Weights of a small GPT-style language model, trained from scratch on English Wikipedia.
Size: 10 layers, width 160.
Architecture: RMSNorm before each block, learned positions, no biases in attention or MLP.
Training: a variant of Adam for these matrices, 104M tokens, 6366 steps.
Each number is 500 + 40 x the weight over its row's rms, rounded and kept within 0 to 999. Layers, rows and columns count from 0. Numbers have three digits each. The size before them is the row's rms in percent of the matrix's.

# layer 6 attention key, 32x160, rms 0.0828, rows 2-16, columns 0-159
103:510479539438607457465413568488476455487537473566495508476499493485540493516539491508515475495499518495510503459483500437539496442574543520526484486478489468469481472523525424466526474465512444545552499431507440508566504456524517527587484511511522607574470427470517545455473450503530487498555420485506503479571392515518533485550544434522471555546516452531518529466467475493478484551436474543533456478485532476584484519510460455514450511504581492552481506494485487585531563568502513
114:418502517440501490515472507514531436432535524508502503470473524474513446535522520536483460505511474469474465419488503470518468455525488502530451360484532489466437557510579533429569492472513448439566561496473474507471528514565558564501465475473523679488490468435481524412479459435534513479539477541450505498536474489527475482471532488528487472490532514514430522540470510528474534632475551527503544476543498497538462524539486494479475535465470518504495496495475518522529527476513450
095:472494545495468440550485469491460492501487487480480517561500491436517522543520473584461528506504499587505450511513575451365490457518554451546482523518538513505472471522523542508461463505496427548477547505489468474497495392459413518527426449399517469459484525496484537473469522469544498496476462526425432541633500444483551467533449523469542543530562461495495525472501465492547554519498522471482491502546531525567537499489482571502452473476509553489540417515498441550492515497519497
091:506532557542525451503580448512501489500485475540536537470452467518467507530446513515546399541525482491482519512542543534517518540503386528559521559488527471460474470519508503556505483489515498544496514484556506486545546469407484492564492522468425383573578442450507470572488485534497474524413472420477440504518483519559565489502478510506550527540513523457471519387510488481522461401531472533451473482538506477539518554498475554455529495543536452501446477546535501534505459479535480
099:465527503410462528510438514483509471476479473509525508463553506538479430526478497522485497488492485478519489449480481471443437490531513482492516423519514498523495531524550482391489521475512480531502511457499435520544513504514516508482464508507539749511435468529475515350490418508559510536520507512499555492445478504466484524464505484483455534482504473481495489492500489500446553614474507502557486462496542514530492515521504459540466551532475442517501531451508505520485536518452543
101:467518468559532555612542548481463490467525495493513534498511492563509503522481502494554574509527579528460502483472474498372476511443471518497523550529495548497523460518455564547473500440587397482555545459449492481470451560511515491505526491549540463543481490582508564521495550540483505545452489525482449498612528418456493502522449453511522448494477424512514525515452475527526550459479493527500484534492454484585486427502495484516546451396515500497512489479467520467537523510533456
118:449501479468541496440475486547488438455514482475502507469498469483500479523455528535440539502470484480496452453444450493540480452550528540480498375493490496496512485526556465423498538479503513469524525447503407538525502542539558513526523497518568696546478492542485473418543457460538477536556497489492583458420439545532544510483516476534460472477507475546512504459530504503458548647456496484531479487496511485520498540474473498499482497539539470492540532503521506481533493551465539
106:506500485568506479580507503505480509480554503492541530541465509558482475483560549495479526478540497434521510449477472452429513505454478539509498581495479488447489429488469441553514474524574474431521526488485493502426492500528536535506485496506547461462455473514522500563459556517412489541489452544448471475665505457497536527518474470459515533534504427508498514456428501510449495416445447556463481482470507492600541445474464499488530516370539506516499526527478417498510507524481480
102:530559475569526528503485468467484510494460458509500490595538515526516503486574467517524529478505495531501504538450532465434547473474436502512504609476491473531468480532381441547459472481453478521442440447430508459474480474456542537547448545484489410489498459505552525548449585600387500500500507493483500530622461506510493457529471501479497515499451493448508497542528527425540492454477510526498439480505469503490471513547467534459535437512519524482461458591469479536494514465534511
097:445529490463502515504507492500479513495541482541555489451492504538476465521496488467479529454554495510499486430490514474520470444506514432466503451511507500469513515490534498369518512502499463516495535487522434561469511552541520497491480492527572681530519476497451534394478476454559566498540478519479538514503437496482481603528495476524465508473501427500519518481470512482477560601511518529597462511514569547599493527492548509516447564433488461556534570449496492499489519466512517
099:516462478577529512531571455517485518508516521513479557530458471497492506487485487471572547536566462528524478529509538496533516544411514486512539639539531538515560483515492493594537435468552563500522489513541558497517558500510413528462499522517421347504492502506515520619485500527466493519396465477497515506530436494498508497536420519510517498519486556457541526504473473573493447416537488467523480462523501497455542465475520510515529439458492490463526472492543479483520534546520468
092:469562498444475488474429501532495507482507496508502484525516434495519464510520513526471501523508490514514502502493455469518523506526525455465467455469526553511486518488530481418504519485539526482541466482463402535593476495528484542467453521505566680495447553548506470474479457456550477543624516480431538515420476537521507518569487504497470484496501490490478506429492559542520517657535493540542495505509481472552433500502523524489455591534501475504529517454486514548519479573461536
108:448445495462534434479461493567506506476505522542513497472508515453500472497489509500422473514483486450450544451531485444499483471576539458487516408476534489512432492492599476413482511532510517517528562475525456480496547500467530537504528465456560691536485484460471458420511475444577477524581486451465510478475528528522493555488515451534478496506505482502508488472526528515463528641529480521545498481552539506524522574505482491481489505556495486418503526492545505499533473506440522
103:527494535597486539568541461486508493512505549505505519484453515517472473528542496456503475523502538522515525563528505533423495509501469501457526555553462471461526484515458532571506471500512509474515504524514537450529473549476535545451451543465448349505554461454491502631519578533446494472461456534489461477589517450562435515520450548556510515511501472504499528481441488538471515417518522582480513583482464488524537470457510495482546508385470518541467483506542455495542464500520438
111:530513457494479526411503473520501495519500506493500502491556521474485513511516510485583531500497501539554510535510456506548540555526538494510487404562486482559519572446508474559495550516478535548468534476496483505439565525478500536413531471476467402470519516532391464519501475499447493491473469467521541535371507493466538524528495503513481545508432528490516481475556482488523421448496550496511484523523494496348519509474482490510502468597528513463484476550516545517528437462384573
# layer 6 attention query, 160x160, rms 0.0934, rows 3-17,35-49,67-81,99-112,131-144, columns 0-159
105:442495499511466454482547405511554518507576483436523490465470492472464527503450462542414515483447486470454519392586505494562520448479503482508502573472448457501462485500552479499502417536500502491490534554508580535541561467472467434516473456487508538517495424471517468509536412518523528512494466544476551436481513565562540496436406475490457537468525534503527432509462498523440487437494455479510515490465522536488551530485524518526520496476498542530487476441527500462396486587440468
098:542509464509450508506517504477539498490525566481528510585543478499465436514511550528524451585467465463461483491524431504474462507479436471571599501438557491526541462539514491446465464495446486484455431525420456605548550516493545588506532581508446438497520486521514579524482517499487453531566495515529499498531479473520475465468454485453490498528525498505520459445499539522524399499506537494470513479491596476520494486525533523428532511523491465391468519600494570471520535502492510
098:489476486493546497488487512530483569455534435491457529452527497559503598478482441570527538474571498515523531514539471475550523450519563473494393504518446477527548515431510563522549485487498473446544491527483502522468497534510550495414431484524528498497521497473467493500565500488447566471428515587550470557479491550425476515427531473472440452422417514472467425567486475458471495507427486485410478480461470518431515535487510492548538493508518502569508467463440439490485509528488531
102:458478541508468469474456529526630459436493524429488491542464519547542432470544546505427540561429471467445445503515507427499518491465486499491507483451459507481531475504466427471481450554513492528506509545504445557509553461529517558593553503436451496474508532493473597483478450504566490486569462480466528436517456511545511510437467540463512535565591451590446471554452503571488483488516499504455528500479511482504543516460523488532521510477478518420511483525464543468554498488532456
123:599501493507535568523487486530526564531427451494454487451480466561543446440548509424481548534472449461480496543505459458462495529489545486545529504496563539536520519483456460542446591522458547532542531494413521469505476440447527601514560494506485446499427564529527542456440503540466515470508514462476515490550501525514424480517477486510479505536549527492521481567518515499437521450486465459509475521483426510488510463538396513413525433542522441413465521479499471516538497515530522
106:474468575489447479543499484570543507454528521508515494467551576533567514451566524521523469535515508459508497402589531504546506512516560453552451477482499487510450457521504508473530441531509472515523451516428482606526553400416540508510484469429506586476529478485486526532494483496480527478486450468441495501531478561496504500423440518436412521464532476496507484472491579516442506489508486516481535462485554598522515526523463482552433542502537504533456512502492522424468519577476463
104:487488566452486459497552455434534517483518480538510494455482517495505562529497469482521480519499564550543556523584539509554505473585564492572496540474472453543482514562537466556510469506499474518523420564487525535495569506510429522536468588473437473534539465474468456567495422529453573495462485553538528539477526511455532535481516588501481500444541567485468489468447601497479462464515507508473477502528493522422454557515485452597493533464524488563474441511489518486434520563495531
112:560531476464523418496490519449434553485511500559515537504556522511442507586416538537512531531468494540557504532460471487533479480534545482543501492510442474504565488492477482475500458486551438578535516554511503442444487518425486493531453483538501471499439560557541444506490546520445469499490515462543530562460486543420528478524446543604473460502503520463475483468590500450538486506443534481498406485472480508526477522592531489561509537541591466499534489487425517565535467518476539
109:479551557518498465501428545539496464486472527522439518575443511527546417529540530471475533514505539470544470483439527512463498513500442524388529453452518553453497459479455453541534493504496512487465475478532476540536479492549498457546544455492495513419448562494485512506488538523510491514509547525490457486605504431575520453518528524429559538535411486519430544485441490517555523432565462547462549530505483445558465468501526455476433499392479508478519528563481507537556540471520507
105:497490535490568557508503538511473527489506491503469440494470489549576485456510515489492459569472540494473493590418500568475561546523476553482530492444538468496473446480500517507479532555519464469490407453488469515428421594532553490432510503542449512532484520506451458482511463496451488474490551599523450430510510491517532514435584500471528522456543537462486442492439508480427545500444512442462546544448455447464530506488480437462539516534591562529480441487449483549505518471526498
096:573425537417504503520493599491531539463494470465572523448506487586580440557497516501502484528550446456446470465498478471484502497486525488561527477492591480475508532450472444515447502493480474550561475485445471588470596414499564556534501513436488497602523506486554553477434517551488531498515451467513464546554520503430476488495472500494503514470547469466521507520502569510495536486536470516452554505507485489509505501485392425513482534499558488438504509541510501469553548521526512
101:528526532475475495470530418514581517528514507480512498440513464549510568472498493480521447457555455426527548438549519422540467492490525472537456472452492458466542504512560512503506486492509499509531503563477504604512579487518528465432460560457498497481577490454449493498469511501512550537483469463451505556565429556478498525475509458488416488501520487512491471484471536468417490505533590510474454458518538536540440467541449496458453515453464431467402598511457462463446535544452482
091:514547467519436465482515396483481503480529496551511534515485503507507566533455517487533559475575450516567504499535449514549518526514514560496435470497479478519522546521492539505506464445483508460532549606469483537476492494560519441494505509503507481460494467445504475521546555492518459490442487575536423547519582470441524557559515424452500459476452548503442494523448497507583420466445492475444493493569528433475448497485501505474441502445425474565472512597512493566451499522435518
092:513584494468498498462502443458487525455492489479481432535513472470518463528493571533507529549481460507599501485451522523512475561536534482408439483516498497491523541468546571488528563526470537446442482469473413531535456563502522481475487510559464525480416524533498531413506496488563431477551554560524481512485425496535454511540555457465523557501511524499483474456454506507549491550416573517541463513558508455527459527509558523435477495568513498544494485505475572590552536456446534
107:489453514465422512523435549497573444471467514455462546561398501504447486530487479476505486513497531524483469510472537575466483510483449501475551473494518563484545500571519539443475484452443539479443468505542455582558553491595497534533539532507494497492456473450455511452554481419528450542581470591514466489519544446544539494444607469464600486560497530531473495519464501503517467501563521514432537519521546430498521499484511479512518499477475510519474485495554468534493524498504591
093:434497486490431535556484407524559428469508525503505541507584577517499449525515501545510505534493515495536464472557535503533480466500507522452429555494478426520541528582520545508553484489576497458564530535457507537523479462535486512555514532433489507447467495420520508511517500538467501490437466575472467494534535541546479537511477504486477558458430455511490503497466577573479455482485497472459513485543532546464465514519473518531556534468555567555452410545503533448503524561384536
081:534517500524540492486539420485490442526486469526565455539535493465463585533551482556538427547482503554508483625537533542503475476519553514514420524494481517542495490490434522512573533529440478514558450562480494540501520548511424495476427485470524456495497514498511503483558569497498463509475466536452451528532465557511505432506542555537473483499406428512497472518526578495535475484524538563489520540445518539494471497532514483504621452534520576538506486558472508551473436565483516
084:441554543516470383528575443524550510492431508457514453491387514484486541495475481517490503421484543463521487478555495538505479473485483450492510544546465478548480511484576432491510504554516522470516497558513540567557521486517498404472430484451480487514543555439415504502652504487568441509496519565487503472522459459524494569485506546515543570451523494480495473470436544501509497521511509473471512461490553443483559513535518558496517493491446513555524532460504510484445493552475489
077:516476555487459475537474485509557425486550539460523549533507544485481476554575512519482554538461535475495481532474543484429486503427483592500526468493515453478499508523514492466451443525524463476522477521440544440532515505509532502603522524507445492483476503450523561491406513561469516493538450467515481509580535428532610487510517463510479548517544514586455511411502539500514463489570554479493511481566515532538513525469522514477432493424533534518487462542484501509422554466607442
079:561474486524503590520463527474475478494539427540497502503574495527545487430596524474549520572535571534536462545516495521470481514469546506525494524519580463463518516534461544558403514477492524554495524469439486460485482458492511530506517570544494424546550571499537528527374530515472469484449500462550446542505552465484476494551492471477539479434493521523515568511539595508517486425417453522503457518479525502470455544507400519511516461491490482501495504546445521483545515568509477
092:462508517582449404506474468578487460412557499513491497514506541517507431579508489533449543575484507459510455468539500515576478481509541544421505469538458425482454483509520580462512459526484455495552491535518448461475509439505511477555495425445490531433485470400496503532496472496497495482493514521514411508542566467537486455454399533495505520473461445536491527503481487523485470496472446488454543519572481530523443524493496545548522570461448514546499504435509527442465564562482527
089:555522533517473518479553505487479488455548591501466495540492488518453480439480499463482471423557469504541552456545450566599595537535466533478473528556420462453488567541509447530548484505541516506564460526533545476500519492544455535514461491453414442498550461385478509557510457503471523507485490480493524544447482528517472482508493556541487508538528530465572513435481504543487480454395508458526539498585529500459440537465511472519473561459508459539492437465490517458499534553526473
083:542553440515499501451466517458444523521475487542543524462530466512495574479510514472493485432542558488640492519437519489456495513553570530573472487521455546485590492463459469533470530580545495578492534477537518485427491451469480486436463456502592467495499523538540481462509456547455538497425490482434545512511537489462450535557442540599444485434504481460529513498535526475545498506438526503512450458510479566480492405539470480473471529521539479489481513496520478522570493484526542
086:443583574553502492506530495494513491564523529501562559518461523436474541483481458451537499549494535537473471549455502518468517535420466495440552442499603438410529531428521571519488481508501438479473484459520513523577465573534477564469574482604492487497495483484504504528520530449473501529495524555511434495558509479513606441522529440462538556537497524495516492496468461487547515479569539483542493550476520409569461522488503513484485482439457466454462494536491481539516543472506511
071:517462489477478536522511607466455527494565568477449410513438537518502449456453531496507526458495539492478511528482556563493486508456457513524522452541501537512461442433472449502520520477462558464504513463481520512520478531511505497443511505485477502516506440505498510449483516512528466437430594524592471451446545485500442493481572477420569542525509521540482501522410444496489501508514545496511529470413583418452451464447552428447493465495512547483513537481477482505482493422461409
077:529530514452445505528475492495505500510538491534574463539519462449487475526532549489542432512485450578603488495504525510449501541496559500593484443543535498498488554514485568513554506459461497470625495452455467484484504478532526528520493538508511536572485492531514523472531534499500510498472408602465451525578523445456456386494511512543531467506513506548533514522461650530471526493457590534523518539532554553513449495523513497487529519504512541482464532523518492522463429504502470
080:449489544450486432476530377536538479527497472453521497493462552489506504504464475480502475488453526504535497449580444501485437483458488513462509474481588437497464478526556567421498523495481490448518547541516496524531560480531461493570522466478429499522474488452495516455549528532501499600512437485463483483576493475510491439428478492456554470501466486507493478494558552503529515466524418494451523542586549503577505484508466549474529571485385520539481481528540478424470500524424456
097:457545578478508460518507503462546502514573470501498440460474495392489528484470525527556460430525473522551479480597492560577562495528453487487477522511492446484511550491583494569488446473546494452522496551517471527514467469538423557488465500486494482546578471396511448551599469494486468479455497503541505501462454579556560506534541495499518465474511527545528475479511520506491495484468499520498501496514522436464516457469510485493521577482486509601523438505469570487454457604469545
089:525532512451497489449422579503390473520467451514487450499513493535515530511434506500507456466533547522517424470430485501519500454511548492503510417474466464515513501509513515397495559516474528547520557454553472497500466568544521560432477515565575545565502443500485459435516523492542489514526552441501494551467459539502494480524505494505489466494506519513623572537544452473507522586485475526565477449492521492534464560506500537479494577521449506467514548542459505576542535566498562
085:451531519493469421475587490555545488499533486437581491520419515479475528482460464551488464416514562473472507431516447491545510475527415524486483572547451457518508576500525448497532454540507549472448437531547507524499495530505499511512481499457558508463510480439480485471581452533513492522548507547473535470481477481514509570407490525455498536516450474469541417575470465487482490549448485487447471440496579459489533440478564528522542544482472589562503480424489474490480479539513535
094:509561397537477519523526435452420478507514475548515511501506564495479468481445489490475513532504511505525486479499466490474473458474525527466521562498471588462533404453498555517391421509519512485558520525544535538495476482485466466585445454511480494483468529496542485489494490601506555452484553445507526517566592509481546472498391555439516509556419475467554511480536484478510523476498461470554481544483489500545507477508535608543473455454502565536554544457521518485497459533498501
093:533570524523623512467534478517458566510456464522522495519503479477468606487532512471592493571523519619529505563508498443513484465553500494529493577536509437529476458430463567510479520575477502504503478550446494499443472539508487523482508462499514483485469532557503506503524496509431542461497510471489519505483483518500508508488515549522441450511451462501570452467567560450523443454494593507492469532453527528506484507548487474557492384536444516531537471507455528472395478506462540
078:505473463469445505536542558549549460469491521554451532520465559541523510475536528542503623444482441517526516473483554486527497487486505494501479548526394477516504503493427480514484493500462465509509450546512418505495541487567523496471525455527541497489531568501506464536484461490510489440449489559540542481465544459520510518478515478493458518427548495507450486557510444539492476532516506348490526408433535473426553461544446477545538485497544542440536462579464465445503487517506417
085:474513484488485493536441523454480522513467547550481442551529524519541472527551577516533504487505473488469519474527438463452497455519570553494524455468579528486527513509467539475522479475500523486463566589422484494497432398487494511557486472455457521539526534498516571520513551545505490466544495515450470519632473511448512521589455522456536519544479540503496516446483484506575481503513541609469481498557518513573477480491550508417467438446446575503525447498438524563504508447517494
079:553492444499491567527486506540514504456469530481536471573513539513533500515575497528537469547453484523532461553493519508475468567533483522485479555559530448474506517513522547535497484477557545536537548477510539463495507455519406458492507503524399389467529485496610554501495595529453481605498526500515466523516514479536543477499498558432539467481503528470395523531508583524578482402510493504516547542575464481494457533515476534429500539525497524463468468469468511494498570480514532
111:516491522521524473512468572469473507477508500607467488492465492554516428491525537510489469567526561403474528524565540507445550518520479541475568498529514599449434431492441494483475459509469480563474492481532503507484502446484487459547473483480483538584521506462529528542455466538485514503510528485467423522595501484523560456478432472505542566533514437555473524475478400528542539507546422526525515538485460463606475522464501500542442554445474464439524507483533523534493547475553487
097:508468487485517501557544480420513490453466471567483556470469497552537459453531552496481455557565523503523521588513495528525561588513480562520514581511384568499494553565410534558488530446460555489490437484478555478556463464496525542507494587474484436558531450441437473566478519543480471479441536468547492517514527545500484464533523527470516480457508567473540524472469495544546480450476551570483482570500518435493485482489498555530568516512468466506444509545499517548484503490512502
085:517503451456496515514545469497492533440487512524544446464506548544459524463587512480558448490510500608552516593469482478566554531482499529581409529509448482516535559468503566532478487594516474577551518525478490484503502471499502530474515516523463479493525507571466472439519558519509501444458494471521518430442541465474514458517439512489520443528437456414506448513509571520585462498500497532478531543497540440491516399525442468485507454481519588483476487518447518498494483578516466
092:415519535488433428606487454507535471496467484442510520548575498444450471497554566535519432553464571534535483475488516489435514468539497509457519476504485464511509485547516512532532504532481482447439461516438493560519481436498520506456498535470520511483497504526474470543550576448432385526486478571506449486552384510560505451481516549447499550453506496455541504484433490540468508456488519532417547530526515534505483474495490499498527461464495573538521430520480479519491509571427525
090:458476549481496530463570527538561486504533491492514443516491508564515476472515474442474532433456507495449547532426571514502523467528497510428482489469470466526466532540498485476547582542518477474432486483501484483432445536513562553484585487520561491495498478572447456513518499469463532475471427569500475449442558508607456548503553460492484425462499500469426457532507541481445511498517470524476537468471487492434548474521451485458544577541516494515445509565384466535433474471493529
087:527482488475518459478494602451481535513436431509483475502509535571559565522539519473461512506528467510530503444534567524427436541614483496498514440537516501446479441549493569488440528450451517477481489510522554486403477494495550502533544482512465535485469507470537534471454541519461484464472505513510445527592456502480535509437538452490482527473476499433567483439491512463486514479529505499441445455536502556550433567441484492590474470449508553517530509491514463551585532555516553
082:512497530468499433508546563452514449552439479520432562454465580537556493473485527517426489512505444479440462498490454524524469477502517540560556457483510464498488495481532560483490499447411492515512496581561494540588525516562558559591527514507454524560525478519562533463485438574521477473486571479537544496564504563470542531472504424495499498512444492522546481488543442472477531492494477410497457491476511511555481494441463545561510506466410495449527536493515495568523552464543497
086:527504552492476446523508501441528509504543476499483525486428517535548503543455459500543479477536423463534470535465589459523516493529473456564491555502452586543441529484533564529470521526505468517567460565534468573449513472552473523509472488515486470473518508470495420481605528529430435530463514455539513529468457544507560549526568442464502503509528541498522463527549450525479485426532530442483483429504539442456552515490409457512514439536484484577478489523484518583453533518526569
110:509541583454478459488469492529503474480496537481524428486533497457432453544454475566516400516465526511534443493417521533511474522527506529518510457469494507495441529541526503428523530576532524571479501443505435444570472462513450531465493501533540588550485454516468483458568590512480447582524475498557489510456479504563507465509572510469542495459491527478457504533487515514514522560499518559536522475489572483535464531533511530415497580520524518490462500567533514521440468543456608
103:483473522474414450498570534540508450514544455508504515467511477521528483450468473393425524502510491536402536467479505442553472534473519487503431474489500516517450589509475527454513501466528548454494531510513508530461585556564547556480525506483515500504476502441485525477438461484548484472503481517555519528478522466505452603573513427473487495451463550438566546532505475550472436506464419519511440436504583504496502555470450487538564568535470480550425524490461511522511516546485468
111:440477444510464498562548479517444514482506523575520531505487474525500499451430540451433512504552443459424455463485477541483432558379497490522576505464512488446576423499494533477465540425484500522530509452543505565575458486506469497545534513543522493499506517489510495479496468556516478522501526448485476532542535508509564539547429470463587544480470553540529532484499519467503526428536454520474508528498470451560502486471458487481548479476408404470489589485564525531541508447547512
106:516563511525576467519509472554438521493395501508492426523528520523495524495533513410527464485551479493470504475514448507486479526521502402543555522490510514454451491516455466485452554434470542518501427571472488548567489473493523502549547548480553446477540574453452530495525525430478503495481505551513524509482451518501521469527523460447518403449460460476527531440423575497548486473523526492519490527545490461517463497511447485509558457543504406520468559552545541462542490496401572
107:527512465487436512484477466535511524502514515459500510529556574506482450526560493528480553408482461526532547464508470497568519475521572499496398486478508480582562540497507468509583467504541525463569470532473504516488450445458496497478485477485484499424461483477532531467512491504454532446508526510602499495528533564507518470446472495538446482425457517487487441542486556521459464520413530504420512430550571556461537392532486494445483510517446567530471463543452490491464474556419512
089:463460489500479521562506520483463540413479499532415482499454499525544491455533550489433586492492506482424464467513528448409458460520506427556508466454468490456561474562437491475487483522434475599450526495444489570499436456535475550465489559513567515503508496523510478480476507482562494552547488498446515503502482512429440498523500529470558539506544511525501503502460535521540544497576478498505459442536500481542491544572475490514550478450426444458469518508550525441577496464528397
105:523442461494510526521527467516459570536538486484429528471534522499474494426531495543454531525470494491506420541526520419502488471483517500565486586492548472581502461493458490531489531568487432540494553549407541486483521420436499544480492537528487460483477526564523497510513484531431562425463497473485492513518515474505468423460453508488451465437476490451486479515526533487445489434447427402479538539491450557449510491494478491477560473581505493491495462578428463497429481553469433
112:411443536457485524524483479472535491450588492521473547497523493561526459436563506565484522448497542410428532450549512465463468428516497529492477506473465551494457423533505480467530383506530452408535507472463503543516460481444531522559456564476535534525492549526520490521534470559490514495486498515466499498584511500519522525461418456477495474518524502542393483542457490523472551548496420546524512529450486550497485494502447461469453569492424503486465506473490457523430542523538490
101:541529536479488547505448497433537529420422509541516555513451444530492484497485515445500472555535550570527526546515524537463457540447461531563513549501461549455560533524467482553475530405438564460527481403474529559549469492534481542508436563525467411514572503424522467541515490516451448539502488545476526566469493457562446525587519494507556495550529486536499509469489529561553472460519542545471494512530532458479454559515432496509490514509470439455469539515515486488528457476523463
099:593543550499460460531454591570472519499489552466541560527458515504514503562496536532500493549498525481535520508514453521513442539511520452511474480506476488473498441579497541535516538475540504546538531544533506451486483464473462480500569410509480504430431630555530479572477551449460466468500469551536492444500576533467490441500478565488462514556451500487453497474504489582498475462480528489467558470466470502503513470523483429568472469478606579526497508438472511500562469473524516
093:480502578493484437512467473526563468472484529480459512517507454481532488539540495500475504579437566496517439496418526455389490526483476502480522521438487465517465495536490486527526492501478473515500486445469502542520491437561479557492477507467495471462502460542505427514468518468501408549510478558424496451551502462541512436505562491512493521533543523481495486437464507573476442450500579499445518474476449405528520486597476489445538579455492495405417461568513475481535560549526541
095:472530513565460497444480523482509530524512497515524416497469504571520448502518514461529487495496506456515501477463479571480514496511466501460500465439509424509527435402492487481536595567541493452432458470485507500389494506507518489458498535467497522491517526489492486448575545527465504495520525481557480478518596541505438520417571488445518504459556506496484449483429515450499472478502527460486476505471503505450417445486522465502541509532534521561379517566440442475471505402437567
093:464392476484557478496535511483393489491524448617546546474465499537504542539471502436550533620507509548425492475492546482483448473550474478528506488527531556442523453507523520518518448511520444544534523465528521487438438516513497547510494499556546514547467531539512468459447502442501535498478507531483448517465538518477519473505477486538510479434573476481501545544558503464519515479429468493555562536469428473520454517547430485525500533491476579464517428522492513416552569519526444
101:488446481444471568506484463494503508418497520440469552470519501573515506453504540544489507463529456475472477415575475537484481512466495505519479484532517509449555545599508529475522470471512483509579529493438481592565495514439480581539450542527484508549531394497529565487453477523497522497494549553475501486529469526453478470485531516495507480483536502536535498478396544495503566477482537529454514480566575534531501506480503483460472517472405435425484557474514574450443552515466421
098:534524437477515401475437443506574447450422503480488468517541503460456465520544514493531455474547480450524449552527481491534521495489537580533487560479516529537505596464473483488514421492513514454527547510448509554474491434563440557617481477550479422505500440451535568479469517502459514471521552558547518508487504495490483459481539430504520469523481469506450517500495510585538480489432605462421509439544529466466532420473501485456507499483546520526509533520494520525450496512528517
120:510518501435541433438513464499576488539490476412503472504506511490450445523491469514456438424490457481512469446471487467546481434529518468527561526453529427595458575533499487424531529552503497452530510539516474504562494478502494511490520499481528553529509467498489555409544496457494455519540490521527529471501413511511474450440570431519442449506518502443449429515478559538461471587465521476495480432461506480469542429493503515430502490526496536572493545507541428576446531493477492
128:482580557512465410503595460553555542562495485514558497572504466462500554508472457436462504473457537509448527431493524516473539464448471503451490528483506520473491485521514436470449491515458486536438424507526598584523521483539484398514533449471511517456559530485523525527508466516492546552522517497490471518542466540474557594492473513459482591499473489502582495472452486437473519445580491501496522474446518511574520536463517549562509561428476499525497502466508469487490526481543553
129:535546489530542550529464433503532565528445453484482503543522434491479583458473550424606482438525537537505491511521487557459483485465458480452523544490508519435516447527470489518476488413449496466478502501447489557505493527489484542521539535491538472489514554601456526559466609527457546522486578467474479455483448520524518413540527513452508478483597498538451529429511601498534513485527515558499480522557488498492411517501478465462496461522470452474466559526452504466502536480496512
105:517424495502472424532452525517560510479483471542467417528492563452590453568562500494556556485538479514536553499526445507420509503551578479486496463494503499532506491486526416509473480510511506475470497455461463550504536519491504533486587492472509473503525560387454585478472508531528494466542529551534446573521568464481489529501571504486533594491490502510470498501444521519499484487556511482508524455543587493472555547506499397466469459460546527481551553568494498470562505520501446
128:474569459521478508518473446491454473510547575557497512536485493480526456454496551460457520493451564556486408480446455440529519397449480534468517484446517422463536506482422505517470459520477466553424476507416502531507443427541524497480511472517565520430549511581483542533521523465489511484546511510471492506512473496537509501541441532479518479556505487556522522536500495498546546545501494506519425477496426497542500500484468509474533533409463530396515512524434540392519553445512457
121:586493501537465494443571501480459504541477529475547493503437481453488508494468426460453522484456424481552479574490478513486555524485509539485492552517501490507439530489471516541482507507470539558378501577517576506480490499530551490499469444459445402487493493469552573555556470506447538483528516488538516416497483479548477529486482531491475554570535460453528494549524468459469448425505482414533512481490451471477535533505549564537577516518514580468494405500503471560496528484507439
129:468510524435434428490465523473557498525529510533549487546493507543517392488514487468451480498478621484469528431509511457500529480526477570478519508510511542478417446519512422441513417505512485514468489526513531495563494417511538440568483488470530553476495478505521622512503453531497530506507529504467510476567476419516491511481547478499493551544521426548453494500447490512486498493520485550515524479467555504585523566503538545514437588434503536466462483517457478504445575460504563
125:514476563499508541553528464426486498432480508509421471512473523522471480512548543507507478514469550477476542512554574533538560530460481575561532572453504564528530463555465476555523471467532503502503478534468582507539488518450465458530441561415389451505524467470576522564547498571421537433439528491523524485476491561546482506497462553429500538519562548505470496540475509494503495440494509511487554515426491532427478512478526505538485493501504543557465447487541540511451554503548551
121:575478461500505479566522618400495492469420501493483485489518510517526471526478564514512544531521485533490537560533508579491490513502493555569563526558474542446559529496505573525470512534552471521519550476480482458570449484456492546509499497516490462514444563567536510502449551434511474460483508482492529461435535480425541506574507466532535439540519511532420525427538503553581513470506543536534559511451438460506502495517544533576485490535496456474472533459409531548532498495503457
098:524492532515437484550519470561516487469538522452453565535517479454490458517554527490439524598505533457506434505434527449487505471468468506527522509430538435516434493559506507566563479498486470444484500483444476551566454469550437565436475512449501511461483426493538519549517533529466461495489506607487470433550490470563546418503474509476504535522498551456537504510483527568481468454416489507409536508475472480499559429471454515466573470439489568464502471500482463517491474552502482
123:524506519496554520456492483539497508504485365466500460408460572493519505520450465511480462541460504498543461532501516547529523501597522512499474460524539432505507562509577537477490525557482514433505520490535447473465424520514540537476564480502477488494497497426502443452537535537472503483525521587536472495489530554453437465423508521519506504443527482500493472570525591508461522432472530474463516522500497455420480448538476494450522470543578573598465535431487506512472440482520563
112:479505515492557464447514488424494495515483521510566502568479508516471546522509474491511496471452521453483532467451492506415499422513490488477540486545470549515444407488487524458488526547401437506457468460522446498438520517515585525575468465504516489478515487492505530427499565482471550505489515606387469469547527455466512471463546468558520528534493481565512481543584465409480540499482540537481559563522519521547542518444545461527520481475554568475512472573523441515461556487520476
139:444545552534417542537456466458532466478469638479497486556513502525517485500528537535545522466471489450516467478544482545449509486403420558445541470472573539470552400520481517474469495422521504507470454550454464568552534497510475501539457468488474522495501481535485589500489517504525552492511561522468475473551493487566570481481515552433511579520544493593487528441448499483490544524544516521469490516502546553544490488486544481511434538408454490477520497497519492450485551473511484
105:477491443511459498495551492515516536519540439545508484431557462542513540474449430459558519461592426425475523457525527490566514524464556516588438562463519516442490575433539406523508456511534509505553513521551512561480543522515475491468440444507477455480577504458545520529520492555488591488432525476534527541409528518468546527528424490471457530514569497469546515537498451505481447440451495481484502465509515522449539569523446533516487534494500471499494520502450548488472504544534533
142:481512556398518519464479513445502481521503484501429428476527481432543481482454488511478447547470472486469470462477489526545434486532526517530515455463575492454547573473544499426512451553478530544489537492514455522604444523497484520456494549521475566583496464539493532445532457512598500496547535457526522479448433536526494452522517513546496476499574541492494502544486566543500531547485527514613518470469530474531481582531521537408431570537438483495475539515520535535477535504506470